Weights of a small transformer language model: capped logits.
Each number is 128 + 24 x the weight over the matrix's rms, rounded and kept within 0 to 255. Layers, rows and columns count from 0. Numbers have three digits each.

# q: layer 3 attention query, 128x128, rms 0.197, rows 0-63, columns 0-127
# k: layer 3 attention key, 64x128, rms 0.192, rows 0-31, columns 0-127
# v: layer 3 attention value, 64x128, rms 0.194, rows 0-2, columns 0-127
# o: layer 3 attention output (transposed), 128x128, rms 0.196, rows 0-2,32-34, columns 0-127
q0:135125118125122147142130128140143142154120153138131103121143129156122139131107123137144136134090136112111126099136144143131128148135103126147121126130137125117101123132121130143111133132128124140140119145112140083140137132127131110109149110107116143141112107130131096155118141154149124133117113138141134136140118126099103119133150121132130135122127146154116134116135136141127113146144
q32:144112090187139115117140149118138123141111109052101078080100076143134111135141141111098127141127162117111153091114115104097120050105148122126089120094159089128136133088161107112133082093129095125111113125125193074122138096168179089149175130092116122174111118135112106087119135190141133101163076122138129144097149155105207180144127134136125164171134124142102172097101152159164128127103
k0:106139128097148145088121123118118153168131102140144147142145123127139136114111145107140109158139114111122101144113122150132142145097127132160144142133108138114094129142105156136108131139086132137082138155109126111110130171081091083100083099110101168132122130117139112113106120144115149163103100146107138071135076108102147077149166124152152081121116118134110167130141150136126142142129
q1:132124123140127169130125125129114103162114130144124145107139116141123136134108113141131122131129137148100137116134160127134150125137169127113128156116148143146124126131134137139117129125114109125140114135122140139097119140140113142130150139133122121131113104147139121139131146146156134126129135113139140121118123114105130144138105132134137131137114151125156128109156122119107109108134
q33:156131120181108122172155099130118078117086095147118092153133123126089088151132124142141135101157153138129172113131171120113087092151133141106111095151127129115090156150201128132143119158125058153128134117132129154087098109158139136141169158109128124093123061131088121120111100119143149159118145119178176167061115104157150172145121178104118163144154145138121161089107098145138119171127
k1:137133154150104124115089117106133128169096148111125077107117086151122138068113061089127107118070117094105116130065142135062125077106138056144138135097144146128115126084121105124195140089161088089144091124106123113145148109125163106114145142125068114170049103134120108132143138149161122097150142130196114148082143156115157172162102176166047121136094129160126103095146118123133108096114
q2:131112132128118128133112105112122135130135137122141107122141113140146150125137146126150111129116147113132124107130131150120092128125121118113107131113127134143142123141104109133137142091132130134146135129114121083139152114123139107096129097129103129121120138116113119148097146129122153143122098124139154141130119134099128121142167137151117100129127144131134114123097139111118129145121
q34:137135123185152140126091140082160140164093157057070043081097043162147125112113097114137149129077128114130130123100112127079135051098141087134096126042174105134130121090140069118166100050159105095144104133083171060135162103162151102138143146101119111157112144153119130090110170188158134086211129150177122169117170137098202186154136172159118119130115130153103140101152166128168101091090
k2:090131145124130118090124142126115122148144147118116141092120114153128129049110121100122105151125137114129117127046104152076121076139118080128131128098086096110066087118109129105152119141094081150108145163127161094157162105104132086094117074108103149158080116124152070100128136152121162146106097148169113112123070133115146104189134159168107091143088119143136126132129139161157133142143
q3:103124110140110149135151127119143108142102119139117121116116115138137146144111124145153125125127121137069130121137142120122133142138121112131115128116179110177129140141128116174124150131150111131159119121110121117125130126097116116123149150102102120116099099146130128124141159145124094119156137120146147129120106100110130170114151121126155137125134142136129091116112178148140102113117
q35:176124104187122138152139125099128096123101099058109090100106093147100102187169135154144134110143191145141161107149145095133123105144141143107068144107147112141141182127179108142169110115123086123135131101127151098100121069162147119123158144104145105122127094116087131118114120183116136116144106101140142131100142105141163185115121160112161176142173158161124192080123138133163133162096
k3:127154135135155140122109087116125134110119167128138106105120106117116134087120073096153094136126130122145126135090141135090100085150125072112112114078138126110127103105141095085200099081169085107146158175121135129114134107118152109131142132125108131115099163170133129099101153151163142124148125128193142161087152155120137147151140167107088128131121164150137131083130114111100104085115
q4:143115105116133108133179153135086122116138085139133184120116141085132137151112113079144115107161083130097111142153117085153154143120109154116167127137144127157136150123133143125109130171140126122125132151169131164113119154129128158127086170120149148116121098119129130088175079119116100133120167139103109114131131105156121136091092108069170134132147128118126163124114151154114129112112
q36:160108097097131125120150124149116117135143085136162194143146206108108158163147182141128157136185148149147149122158149144178165170131111174098131144194113134126101154176138155146047147200072113182103128138151146123095113128135078161082088100140144153129168108103129092121160115124086105153075103127052102091154117089130125113110171093085176123144191142146111145117122179146081166177138
k4:142092095113110114123156137118118130108098093118167159175120159110148103203103168139132106131142097139126100151228151115212134165112115193110164141162148148096159190158134145185079122154105153147132132091140100161120118157146102162130116177143160102119160114102118127177168097102103086135099164117069117119165109103167101105070125088113176140113141130087102151130122115113131166145174
q5:144137131131133137109125115150138137122151157129116116119153122150119128125113126136091144116136147120139112127109109133115124135143111114110110128130081124130140118093079153107156140133127137134118123157160104145117143106117125132130118085139128150140155183104184127106085105088149150128118096123136120140120158152132115150141105122128096113131120090151131151142134129129128152147123
q37:086130144083126109114124122131131148136141160170135152115158140105142146091098128109120090139125095138102111133111129148124128142126126116154148141133124129108154092135071147111127122105158138115105147144143130138152136168114116109156120131123092146122124153139143146126123136110146126137125140130132121115144136164124083082142116114135090134096086128089154095135123094144116115103144
k5:133140110139119117156128125132141121136126120118127125153115120156128118128133136135109160126131138138115140129130151136119139144092116135141135127131127122118105138116132129145097129120141141116131134095091138126126114118105102145137086135138179096125132096123105154145144151094127122108121131106132134146123121101139109113127109116140156121106141099124135114141129112131149112135140
q6:096110094036137105141091102139164090108160129149154166208156151115155153157141213163138111148143150113136125090168169158177121188100173207108155138150140135098125142171142201178045091167097150178121142102134128161108109131119086136076077111160143145128154099092091076152121130118108127193050110094085133053173121130103095064101152062163159130090153119092137168110102112081120125212165
q38:118108130117127121113127132127130126129104122138127120142135141138129114125131138160151144133140124115140123133112130131110103095127098134106125141117104107119140114109155093162137112154122123157123114135110134126126128149121138136134151145123141144126150119145106082137138122138137132154129130114117146113127130136129125116120133114130132097146116128121138121139140140128116147148118
k6:130152122091133128133143096146126146129154133157117172127118113095121140120110144095120119111140117147112081129141096130138130118143114159131128142151111136097143132141144139116116135138112132135119154154130115131130100137151108104109107125116073137115114127116143133167130142131147144128122131115137125084142101159090110096130153163148158128129108118143127137101125155128154114121161
q7:136118109116136131162147126117078142144121098106127153133119124073109128164135120121132103094130118096108136139164121092146152125121166156148136154163145158136125142147135155133107083141140136102170118117146126150140136137130123144138120178106150110088133125172100155113127129133082097117140127164094126124132121108131122126096119149096154142150145134116136132118115134141115117089107
q39:139116113095127125119163140167107134125149076131145176130141181112123150180182188141146120136159150149137137135169147117168145161130128211114138128176091156145111142181126171146087120200064121170096143130176150120096135147120110153099103106152164130139128111105121123120147106128075134143061090112055116101141089087132112092098171097114170121156186129145106173147099162116105168173128
k7:158116102126103120147131123137169116110106111110143155167134163116133107209100142123114158119133114153104123104240131140214145165104129209116119138153132139112145166150144128159081130151140180144158131084134107137130148144148129184145122162145192123120176134130085144138150116105109086125136153147096110130150147105144112118079124100103153160147153092124101154141130101085124164146143
q8:171158193141155155108116123117133151148172153135126131115099060139116129027096079066111190110112162133146131169066116168039110090115135058147126098113078103106138091092122095125196162102163075089116118152111140128104124093095144070173135108078122170163078129129107115061130124097159163118140129142183134170064151148066158157185128163189092105118085170147155150097083106120155073134150
q40:158152132153130142116082110103136123164115159111102097134100077097111112074098091134118123104124122113105144119082110149068106091142166092143122139062115132127132087073105104119185147063172126089150125140110120139108161121138155127156137150126103153111128160153149170120120148141179147095195089143199141134085145164100135159153110145156058114112077120128160106090153099135121107092121
k8:134127179158138125124098105131100122120133144119127125057105112188125166055141087101126111131139125124169134131032144114050119067185142032123109123096121106131124092060115102101162129093159101130130118165095151106147144122104163103139170111088126132163124129126163139121085129161143194115127073126171133143087143140145145149170118139107093123128115146148153098126122133150143111113089
q9:147142110139138148116088070128157144159120141125146151124133080147155125139123164140129120109143152121133127100135106117143124144142160106116115133103131097155134121137126130156136116126148111100164122148113112122145106106142113109164126126109099141117106146125139149106100141136135151113138109134130149134105142166118134134129113140164121100134139142134178115102129130126126107139140
q41:138144117157149134151097132107087150131118124134134099115145106118119137114128095112131149094116139128126142117120150135129132137138134117138075125126118129176138139104150112140160110101125140106165093144132126155130157094131130152161149122121147121116117142167141137119107131128149125112154109131133130129120164136144126156122114119143113131123129100155132117119129147122119133098132
k9:115116143137124132113104132090139118128137137126120124122141106150136133116156112122157121125130134117128130137119133117130130121120127097128161152126142141127152145134132134112127121130092109133116142161132131138146088137125118113108128137136103138134142128114148109138129133147129147122140124116130115127095104131141150138108121160121109102113122131127132140118150144137121126101127
q10:162122150125106105178100187129129116126129129171144157175091134083132141127142123095136154130140090093097113151147132120157160153102104166142177100114122188138153157147186142117125161154105138104130143143120131156103068164118100123160105171126152095132125101134080117099158114146121070093137157087115123077129119087168149122100121126137139152128153127142122149121154154121187119073152
q42:098118116080161145106153146145087128161106091119141154162124206079137127162119152150132148126135124140109106093162123115160160152126132182148169130157099116147114160169138118164072149186098161146133131140170102162127141161152111186134130126165139124094119117112133095105120113101129100152098129119079096094128092134104132093124117089139135129112135100115118142133163145158078159171165
k10:151150130093126123159160110101131155164147094143147196172146136118135121190161177166127160092152140095119130184186114104202160181111099170093169129174134134116155200190148159147131135158089158142090122104163139163128075187160050170123100143187156115099171117077122109153093114108092117135124110111064140057158088089157128111067133132124189122126160120149104160172106152132133106147125
q11:126122119100168153114141128121122151129117120125123149106129169125117119147135144146113093156103114108111120119155190127146130123147179165123156173179111117153126129135135146182096099158123113114132085111156138128154143108125151104151075146114090139118160145168121120116131144128087146181123145150108120141145140131114144092077096118130135140119150107089116121134090129165073119166117
q43:130154100112111126175131080116120127119164125152138170180150129176108138181153136132145146145133144145100120149157138087186185167126133158075142166161128155155150185151118162136098118136107131136090117134111143122129053142121065149133089102160161120130195131149159119140116108101115121155112106146075140109160118107161113100102156112111140102098117167130102156154090135115120150140125
k11:180154139142104117171138131112134093104165097117166141159112151097111099129145117145109154079137172147120106115161125142137175165118122194107153137145097126130130173092153103121124106154076099121148137116162135138111083111145127134119118153174114129101140097102113120117142132103145113143130136170111096162122169141120142137108147131106168131083159140110123177095134118110096153140136
q12:129115144123121125156064174074142100117114101176117125167128093135121125101130094088142143163148111123167127096120171149100131131108074136144157067089162163134116101143190094139108138137107148129101143068078150130125120176095126137111144144134149112150108115142071116125185156097124097144125164095136133131160137077109142129147113105143141167099159115157099091104182107105190092130133
q44:136147130118141139108149133152115122138121128123144135161109122112112130110081147143149149127106118170135105127112141130117114127135117117145143145112117102141152137133122154126134123131144144133141157114114150124128147135130127147128133132113111127174135137097118138128147127118140108098150134147131137116120129109098131143116154132101117142151134104125164113123128139149103118143138
k12:087092093085156111150089103128099142129123094136104143144133087117165143098116106072156137152160088095132101141126139109122139089168093085118171138109121148123174133125132096092119132122122154121119110186140144155132110171097147101087138143125101158129166159117130146136138142159131133127137091130105122095130108156141134088155113120126154150087109115152109107124142143109180129080123
q13:150114098129112139132112058127121118160148153078120137138131117115118095141134147161123099089143188104139104082149117139132092132139207128116099198113131083152121126153143105163129115114139126086149112139127118157146115121109139095121121117162093140132160113120154176120079099115151138126127108145135176146116147162130087094124075165148111102091150105137170135088130107128103134149126
q45:144127129149118101142136091131140129119128113115125112120141084131144148137113114168134153092115119125148177112134105145143136146174110132148105175132114153165148173119114136132134052108142127105133090147119148137126097087174109114123110115115119120131113158176157135091114108192135148097110120127144128162144140134131112151107121122118126118151145141189144133090121126131108116090152
k13:145098102153108139166093132121140128153144155093171107168136134159126139138138131099121112138143109150136110123135128148130103110130123173142158112129110120102134174161142072105121114119088121104145099171161100122148103126113158081101100136141119134123130114090135127105177099123125122109150117110126116160109140144136125102148124151147096094100150104111123162119143119139120123126133
q14:165155099156120153155122112116114111147135143147125131125155091138155158145128085110111132081132177119109153100125137082110138130114119105157110155115109131168131133125091105163139121104166127092165088155125097107152116132146092102162112136170111086084113128152154162148114154101152170154153100149129140150127151160087143157131093140135100138139143133147155093125116140120124128098113
q46:118123114145101093139169112113128121108145165118118123084135122121142118127147126159135101115144143149108121147124127154126121134152112134131105175134125109094124139137129149130149078114146140119130150100122126114157123105122106121096086123116129125102150152146137137138107121128118119101120124118144140144119136118136097114125115150088125152126138121139151135126110116115111140135128
k14:176162081170120195145117126129121114139135123159185122139150110128142150103174067148126125128126140107119174121141172106099150157111119082159148102107130127142147141114093126138162082079160107126160080157106144139090126171120135115167090144130143093132122158093129146121120123155143127110148134133109125176157131114110142112117095108139104112084161126139125133141132114127136150077126
q15:165092136112116131191085149123146125133150107155117134145119114109152153077088082055111159156152135134112183157098165093100130097080120123158152080110108183145112092122149136138109126131135100099158109142092123115106106134078123104164158129111088135162141071152107114111135144156145131154101144143171092097132091145097173109160135133175139144125137130133128148135117133130189127127147
q47:152142109144097158144135109092101143134144129094136130133125153110128114121163106164130133094151147121101149130111120164117166128124128152116141135123117162107108131127153113122133137178119138121122130127145149116106149154138116142141132139143124156109143130144136132137101117121152115100136092115126128134151139110134096158137178133137082118135144114112141098148142133106136142113122
k15:164127147142127116132144118121133115127143120117153122125151116156106165120118111152155114122125148126162109107154149112131117123132145109158153126135129109141137153080106121155120088105129149149127111131125138135142122118143122161163144125124152130129139134116136145120114114120099140118102116120108126114113131120154146132128124093087124110137164111130115112150116086139120174143148
q16:131123119154156138107137121085094117160116119179099130096117096125105090126167144149134084104130171145127165049129124135116140131144082129152126105107157133124111126166139082113149093095120080139103143101114132085134126155132065133085123137164101098090079110169141141130104119157109124120131127094146188120119142139125127162125107142111144133128181125116155107102142150152163135124086
q48:131119106148142124143087114162104138124157138150129149092135144120144187108129131138121169131085172107153169119117129141133125123124086092135100104134131121179134113112164176101136107135119153147160148147107118103145135135139096166132131111139143115147092106122118118134119135142141201128095136087113104108130150112118132141127109130095156124112150142138089169121096125137153148158150
k16:154112102104154117104115125104133148103098143159147095141154151162156122140222136140135108086143130140115113151125095106115141075109135102122152127113128166116113161140126099109098143174111121116108148133111096148124122145144111125147111153150106105105130164154128109126127164128118110097115156098134138109110086103107105148127143127127105142106131110138127129114106129139086128158147
q17:136141093159164143161141068125057114124137145091143141090154106135148143164170120131143067094132171114142092121135112111120130139094200100122069178126151096156127134127095123161156080079158133122204103162141127139152153089178139118151089153115159137092105178152135159179071107102147150110172083166128136149135161137151120144139117157109112116157146145156183087144090136151106099097129
q49:122158116158096105140151137125147089144114132132126103102118111091142107142169117104143105080148133149103132126149159126149117160151141122127137128137121126122129154120148140170139083107121125085151116070105076147128112123172121114093102153138129136110143125159118162139122099151104127100155103121145093143128143132148134157120111161133127139127138118134105146103110115121130100119102
k17:110107114151149126163105154082086137138115157120164118161132121156137118137162130118170096159130113128111135116118151122139152146104156096154108104146170127160159130134086080128142103102101109121142126126123149112151141130132109138110100122117122151137107094135126128146127096144137105132140131124117132184151138134117158124120150093134103124143131147183134131127152156120139104115149
q18:173108096109165128153117163143108106103141113101076139153129135149108127115123098142105106069140134124137153123117162142125113105110109138126112119157151122111126119150205117150129130121129096143119183112161156116134127178120155134115168165148155110135115083131066142097112134128152121088092139095158136110118126094145105095123096156139105168110144160133133101116110146125186157072104
q50:111149114120149139140137080131116116149121156112124123198095119151115128126102137163115108108130170134125090143117126111116119121178119147145169156121136102130140133118153148159127118146113098126102119121156119097157112148138134103089129101114137108118109127123158154152129134118119163130102136118140151114117135119090109116144115136135128119146156112125118127138110151111110132167094
k18:109154154125151129161115172133140181115180144152139172116093135177145130143142108125135107086172132116117157131101113087121110096119120104126116128181132110173165123159165150136099136146127162135158116104132134174112122087137106131166116131124126160142185047137098126121132092127164121120114144136151086108162120133158113106134139141163093150119140144164121112173133139102158134131124
q19:068093164126122145133110153110127140142120120179138119128079098148110138121135172144131140144142079121139072111125117133122150126118090118157160079103172093155168113158136107117140184174137093111078122086095133124113110125114143126153121114127105124140086124096114102113185131160095095123155117128145149133136115101119122114115162129133134114122147174114115100113166154165165117151112
q51:140109145117139107107082118142121130109145113131133142108142128144115121126111130103115115095083117134140103129121141086132105126129136121133120111136124115136127141114130133106134116108128122111143132074149120135099121100149143115154137129075140118142154118116100127119170138126144142145142119185141132137163160143144119120133096119132161146100134136134107153135119137140146103137120
k19:136125141099127177092124154138136087144074142162080111142115060130119129121176135102159112129139097094120064084110138127138169141093114119161161120109143160110148118139160107136100125150098139085094100145099121113102096108102136103110175130146123134155092095137156152157143153164127105109138135112107148100122097105119125114110168143135130118134080131124130096146140159103071098128087
q20:084084124119151129125159130184148150129110147115160121132114153124149127130103131131118112136161101106075134141124146079116136109153168132137157159101152107148170127149155097114133155146156092114113146128170155124206117109144149081137136153110098137113128069145146133096170125181095142127137147098123131080112144165164142091136148136141146112112119187082123161158127191188150132137069
q52:125107119137115114114104096128135136074130159114140133111141112155132136140111126083143081129138127122172118127116153125138109123156100115090157134142135125101119128082143125119113119131099098125134136114042113133148082135149129102182167130136132160158153141151178127143135146154142147138110116136134141143151135136157141175104094123125151120161171127121146132145107182150137133105132
k20:077131123148146150107173119139140131119119129090112103117110122156103083133159159096156122106131118192103104138129138142132126105150183132139139131132139122152189112173129119113138129135126131116156136142156129132122130080109117097135108145099110142088115072131140130144146099131104143112140133120102136170140089157120139098122142145150129102092098175092132110113137114129097165126115
q21:057094134126161087132160098113113090065160112098149114088171181168119145165150161173148099159110146188170097098131132131144169132131183107108109136152165118127153139125096116083101055128081163172144114142126152129131191088136128146146093115138175145142178197110151092162098117118099156137151144152097111117134111173147136119126174119065136113167134135108151128160115100119088135158143
q53:154144117139124116137109130136124129150097127156141116111123121115170123133174138134142143124124116136114107146138145108132128135046114144124135112117150102155119144136103159099151138122119138122138144128119153123151111137147137127125121143133095110104122123128115152125129132115120102134154142139118100188114143123113139152123151166115126157099109160115101149115136107140127129141108
k21:113128118109135114132135142127121117117129129113130130118111158126117110114103152103127095136100125127118089138133113125139124124161149114135100121117129119133120094128126088161084117108134129130117132113103107088156144112155150146117138149121121124130099136147111142122157144102138103103127142118127125100112129111127114146119163123156143141166141126158116153134117113122121118123158
q22:166142150125146149134148100111109097146148142079141113097114124105130143143127116122110128070136158118112131127134120139138107132162183120141108196147091082144110119104051118182139157114150123088178097182128112128141103106133116109160120094135066125100133146125180185138054151119117145130132094142120128168113122162081066142124079151142096078115111148146153129119122151096109137137152
q54:133174098136133114112169090129143124119142108083122091121120096152137151138138108141133102141112161100138117152140093148142106133151139146142103148137137141123163151132173112144136119125112158117133124132105143176121136129161130143120126121142164131099134154135130117135112124126131154143136151115127101130112130152147126148116096124133130103151152137170142122090112131095129119112144
k22:122115153171123141158109151143119116115125159099156101122131167098106152131115108163121118130126125140126125121148143139134131152165160120146119167098144109124097145101106173105176140136156123124145116152127088132142134116160123110121110139135119103091137153152155149117131127103102118130137119149156115106097154119123155131134114108118082107111138138129151118141135138097124133119104
q23:117109100126094105104147066141117150125122103071098141145114146137101082176120160139122126120168159190141092107148114135168109147146168147097099187155116108135130135120109133114094127125123126144159126124158126143112127108130135134116133125134136155120182152089154162122099118112137142113121086156099128155108147179111102117097116144135138138125108109099169141119112061138072169180109
q55:165164109125140130143118137081112127128113110116128102121138075111116140151148145118138137113151113108136112107137131127135154143104159136147101144118124150107142150128115127125157109094110139117133109148118144102110154078119142118120107133134146061128108143119101147107110114158122097082141124146113094111137127129118135144145152145120132157096140115173102133091123146143126115116110
k23:121095114139084089096108095121116098128122159115098115136098138140120099132064140114131092181109129138129110129123139124156089129158129161091100159096134139158109116097125097157112129111152126108157148126118114145157097109134127147103159148127140139140120126116102123099151156163169096132142128126153153098111100120175109124127107145135152133147141116126169127111155114125152150132118
q24:093114141167124129177064193134143094125128127159135146127095107131114124107142103135137131127117161092135124130130142095115117133127103103163140067106136131184147114159159130159135143133139089126131141102082079098146113153158129097133139127167126123112143072118123092126133112114119085152148135101144120126131111069155131118153143206113104142121134179150123129136180154099193129116137
q56:085124134116130100149152138129163127118158144074122105129120137158127153124073136114161138091139122149116086129138116146145089138130109146120133133117167117118146145159120134117134120132154138154102133110145115142115069155195121151101136117135116152132127137125078150126159186099146085110157144101143158125167178154153128138119122122101131109147091134124134148130134086119098118117092
k24:119143140117118155116129156165117142145069099153177111152145067094142163102113130120144124118123108111134119153151144111133165129163129112197173096109119169116163108153163150112149139095100118121094130149124140147154110173101179115124168125120150085082090135167114129117111141123122143137133100062143109107132118137113171085155127137143102127109080151146112159148124175122131140102176
q25:109145132131113155129135070155116138162129144112145127118100119101137111174135134123120131078125167115133107085151095102143139152153207131143120196147095105166132144138060124167121133129136136089187102156142099144152129089153132114148095099154122128098144174122179160142100133109122145141137085146098142164110154165093097124101098145152101098117124129106153128122105120114084136137122
q57:115125109127144130113133124142106132089113129103124122052140118120146124157130138121127124122105146126131106100144111139149129123145134152131094146129134139143126145150119151137146103107107134124152131127135128131138144097132138142140115124117124119099118154150122141112113117125132147117137124132142128128122154123165114151118106123135138140138129126146145168130127149127110142123107
k25:161157126153126144134133154157161126119106151120108117091137104127111102117096090126141157138098123109099130135128119145119106170135144107144119141095136142115135149126075124123152125086169122133163126148088107130152128152171133121159123157133122119126114133155128165133160165151118110097177150083145144129097152133132157138091098149124129101117110117143144113109158116117120127078125
q26:092128141126139101154107175137128118120151145167161116140160127145110148120121129147158160160120105160155140148119164126110151115131121102145155107116148122137147116117143126097149146129140111120087123121090157116163129158105149078160115126106142105136122121088120097130155142139100133145161170126139094133111104131114137127135149138110146124107125151152113121167144141153128120107144
q58:150177135115146119132118134093138119106127130150154137088127113116118127141149116123142103120099137116117127143105115104116136129153145142096120143125118110142111152086131150109132113117082138133112097150113149148128115123101092109173118148160106122118135174161163127181083166146103161123136114158111166105141114136117079173125132112109112141081158142110116091112098141111097119121121
k26:140137165099086151126102099130129096147119127130148141169133143123108148088151102123158137112137167112139084120128178129114136120164186097148151154083124169135199146163097153113099136109126094111143101183095115126125074115087077089167098155147108094152145128108115164084130180118166079107135138158128108165135091162137115110100164134122171091139136122142140126165154136119115112131113
q27:144120151123136138130090187111134152134119110160132141122102094123119109071093089075109152152111087121113115179098139122068138095112097104145160093104141143123113105123181123128142138131146096113086145101114166117128130134127147119165143155083108124147071095160081113090184156146131133122121157119163108128102135102116189141149135115159142129122125129127112124110147145165181073099133
q59:127133112148129141127112131094118119136108129132135125165137137121105103128136127138133135137142133161123118119112155121112129129122121127124122121129121133164113120129144114127115129130131127138126107132126116129104137131110153140137115120124154141122168127122135115121108114101139127121152127130132146125122147114119136141133141116129117118126127094102138090127112112122132137160133
k27:136119120134132135120131129100107103134153092145141154114126131168144140112140125143135105141152140110150154124131151105129140143151103083120151127152132118139144134116125135122105115143098106149102106124135133166132126134124124142095137113132115118138143110114149127117097132154115159137102121127089117132123121152129156134114122103089151111104138132139126133162122118150132140128112
q28:125135132123106184093146055149133171192106139072116121147092106090111067155111136124084160075131174110093123085157096126145123146164189160142106195134089109153123136133118115161120141110153122077176102131170115141146127096150126103109131128142084169103145149128157184105093132130136133116135093169108168170085173173079094128096087150169111117096138107095186154102117109130097112174089
q60:143113116142135154143111113119108103126136134094117115106132109110117153147132140099144139119109170137161117094129147128142153127137151136105109128110119115162146143127110133116148113088107117132149128151128154122114141088107130147138114116129141118138111167127137139103111095168136108105141102135131139122129121107136149138108145128129124135135120128149118177107119140147128165140131
k28:135122155178094087109107105106144147119099144096090113101076117148130093136117127127133135129124131111086107121138121140149099137177131127108128124118144145121133134116103095101164146109145116104153134114131132134153144109138138104116160166128121135103145150158131168125124144140144138095150145121153149167101155132164123174088106165092118158148104103113141137091158088158130121112094
q29:117102129131162100170120180130097104088162104170135148124125134161147130094138101128141117191092104143139135151111175125107160131097107125142183121130176137128149134137146111124112096136112129141122141133097143098147147150124129127127115131104152102169102113157124075141162101148132123149105182084128104091164089122156184101167157073101139133140115149115109135149156131140163114096147
q61:126129145132127125118125139122152145131118137142157156130104141132110128139122127171142130124154141136130126131108125142116129131142118146123111173122139142155092143114153146111116124188141127147100146130104136107122148148097130129134137135131132133109146115128140157115131123123140127130122154131116143145141143143150112127130164111108134090146120075097155098173138093141095110135129
k29:131117116117140110168138118155132130127158108157129145089124125132156113144155138146107129157101122140149121133104120120132113105170150124153117154187102130127155094118108108107098111148102128137132125130122121151142080128166196145139141125083112160136119148159125175111124126117091180139119115133096117141149128152140137132127121103152146105153158128101137107126141145147167158112168
q30:147127117159109125108106160094111112114141113152122108127130121136121192148194107100122129123129133150154157097119133108140168140147065124136132096133111182129112133109101103114134145119128102138169122178099113105102118124119084126147151128150153098122076175128161120144129126112129120124164120112124166147146113145135117194116122116089115107135123128155143084116128142111146132090152
q62:134117145137123110159122115124125124122142151152109111078117112146152133121124141138112076085102122114085101140118149126138122117129124120119131151117131115120157132123150131148104141161093149118144165145137132095163170104089125135123123117104124122127127121106127134147140121114128110102106119132099122124125131133140106117124095155134127147130125135158138111133127152132112140132125
k30:062181102116124114130107117106121129159142163147103149151155092120141145114148121160179116136107088115132108146141128101127171123121140074161128137094155120133163150129114147171141115103154105088108101127090134107110097144150110102152104151155123089160115172158122148145133143129137100128140130108118129126148117120123087103148099166158133107118117202139130103142130136121104107111114
q31:127129119123142108149084199104141106084157124159142139139185148164142179096155110133139125172100095117154113168106144143124145117092099111110149088140140158099124120118144153115127108156109134163110151136076129138101132136116139146139120107091167105150121137136093074139158118120144123139135152107136112108179098091174143112161153094102136113146120135164080118140134148107156129099190
q63:120126135125113126149144167131178157146113117160143140159132138140134113117107100135121150135127110124092130131120120133120132126118117134126138123132138145143109126136138150139120164184143125142120109125153100158124107169150119117166136140123119154114149116141129137112152127104117124135120140111123142134131120135146126144142119109157097112128109119105120065161148121119120107096147
k31:133139141081147122135152127131121131144141104122143140146174118111130131132134129168126154128114106147155119125124090129138139117119132140147116138177120087095166161141132123127075094126084119152127117153158136093136113122106133142089132088135122136174104107101106112126106133113084127148110125130104106107163143146113130098157159148140145094118118158146120156138105132118115114142167
v0:112176087100125117130118090119146133125113088118148132145173110110104124120096109148135109146165115100106079151120110137130141119135127134136168099097128149103092144120148171115132162187079128121155115152102145151104097143103095083112102141111090120126138144150131106126172175164150113092104110132136142147096113114127141143128105127133133110100127153155146131120133148123131120109140
o0:143152119097185135112167094131108109121161126110117154124145141136131148155132128151126106117130127137122112141134123114088134142165148145126117168168119092139157133112109118154164133132106127087137142140155115148114088154143117145101151102115119130091147137106129172171116089100134118113143167140138143120185138147088096145126128120150103127114143122124114186139098118136103133190132
o32:150106132143092125122128128117143098144131133163140135121090136121093146137156086138155119146138133134128094120160131121142126120132123076134161103116149144088118135155134127091140137139154091155102160122116108112129109075131115079148145134134106109154178133155113118102166121159123089139126126088115141159146076108137141119158167118112147126128146121104104094134139122150144165133153
v1:126126110109148136097135109135098168151151091111155115137121154124141122130133150102114113126098161133147127108133105113099104117119107127129155178156085141118153125096132130115130126124114122093098151114092148116129139116140106151145140133131147130111128134103144126113093083089149166153140158173123091107115145139102115110145126116126141156100185118110143154126091141138142119188131
o1:115096121160103129150122097125125094125105155113111129122109115111126138106136155124116137081121128104126127106123133159184151133154153150127097131131156123137139146168108100192078132099146098142136133125140118147137119139124157068118132126136113151162110144127148141140113160119122100114157092109149145126118166136127147134100133144136129120124086158149141080097128132105090126047112
o33:076147142157136129129105121126138141130140086066123083133152141145142104165083183112127112144129143155127146070116129114117118140113132178154168143155149122172155136134165114130105115125108135143142118112153154134117133137150117190138151129082130111142103105105110153117112083148127150109135103138118117113130159149128141122128102109117096154151143146111157136140133122147132132153186
v2:124131106095149103107137084156146176139155093165114140124117113099151121116124153119167119116129147154137143108132128121113107129144090099147181148107104084121120124109108177084112151127158120116113156152121181124097128097109136102128122151108133158105134134112181173159105166126159133114127108134117136123116122129116090139119122140105158145097143111100126131156095110161140137122127
o2:117134121187138134122126089080110089119129146091089109135148101150147155132155162142121102053108126105131102127159093161208148173174119139091071151134145123145173131140107064207121136110115130108185149156147095158146069145092116123108144112121115118100110140137124165156079117136137107118150119112193193134169154135119066162119085159177109125098129164181176121112105130102100124091117
o34:142135085121110109120118074129120128147136084127106125143109143126128134170109201074168114131144153137134155101112133154168126131115149123145171124106145108123112129145130119128090160121160128162114138133127112156109130126146118160103143104117127152114107105134158133093117123164154128137123084111120139134128167119120136110135100125127118130106134119127113137124147134158156178159137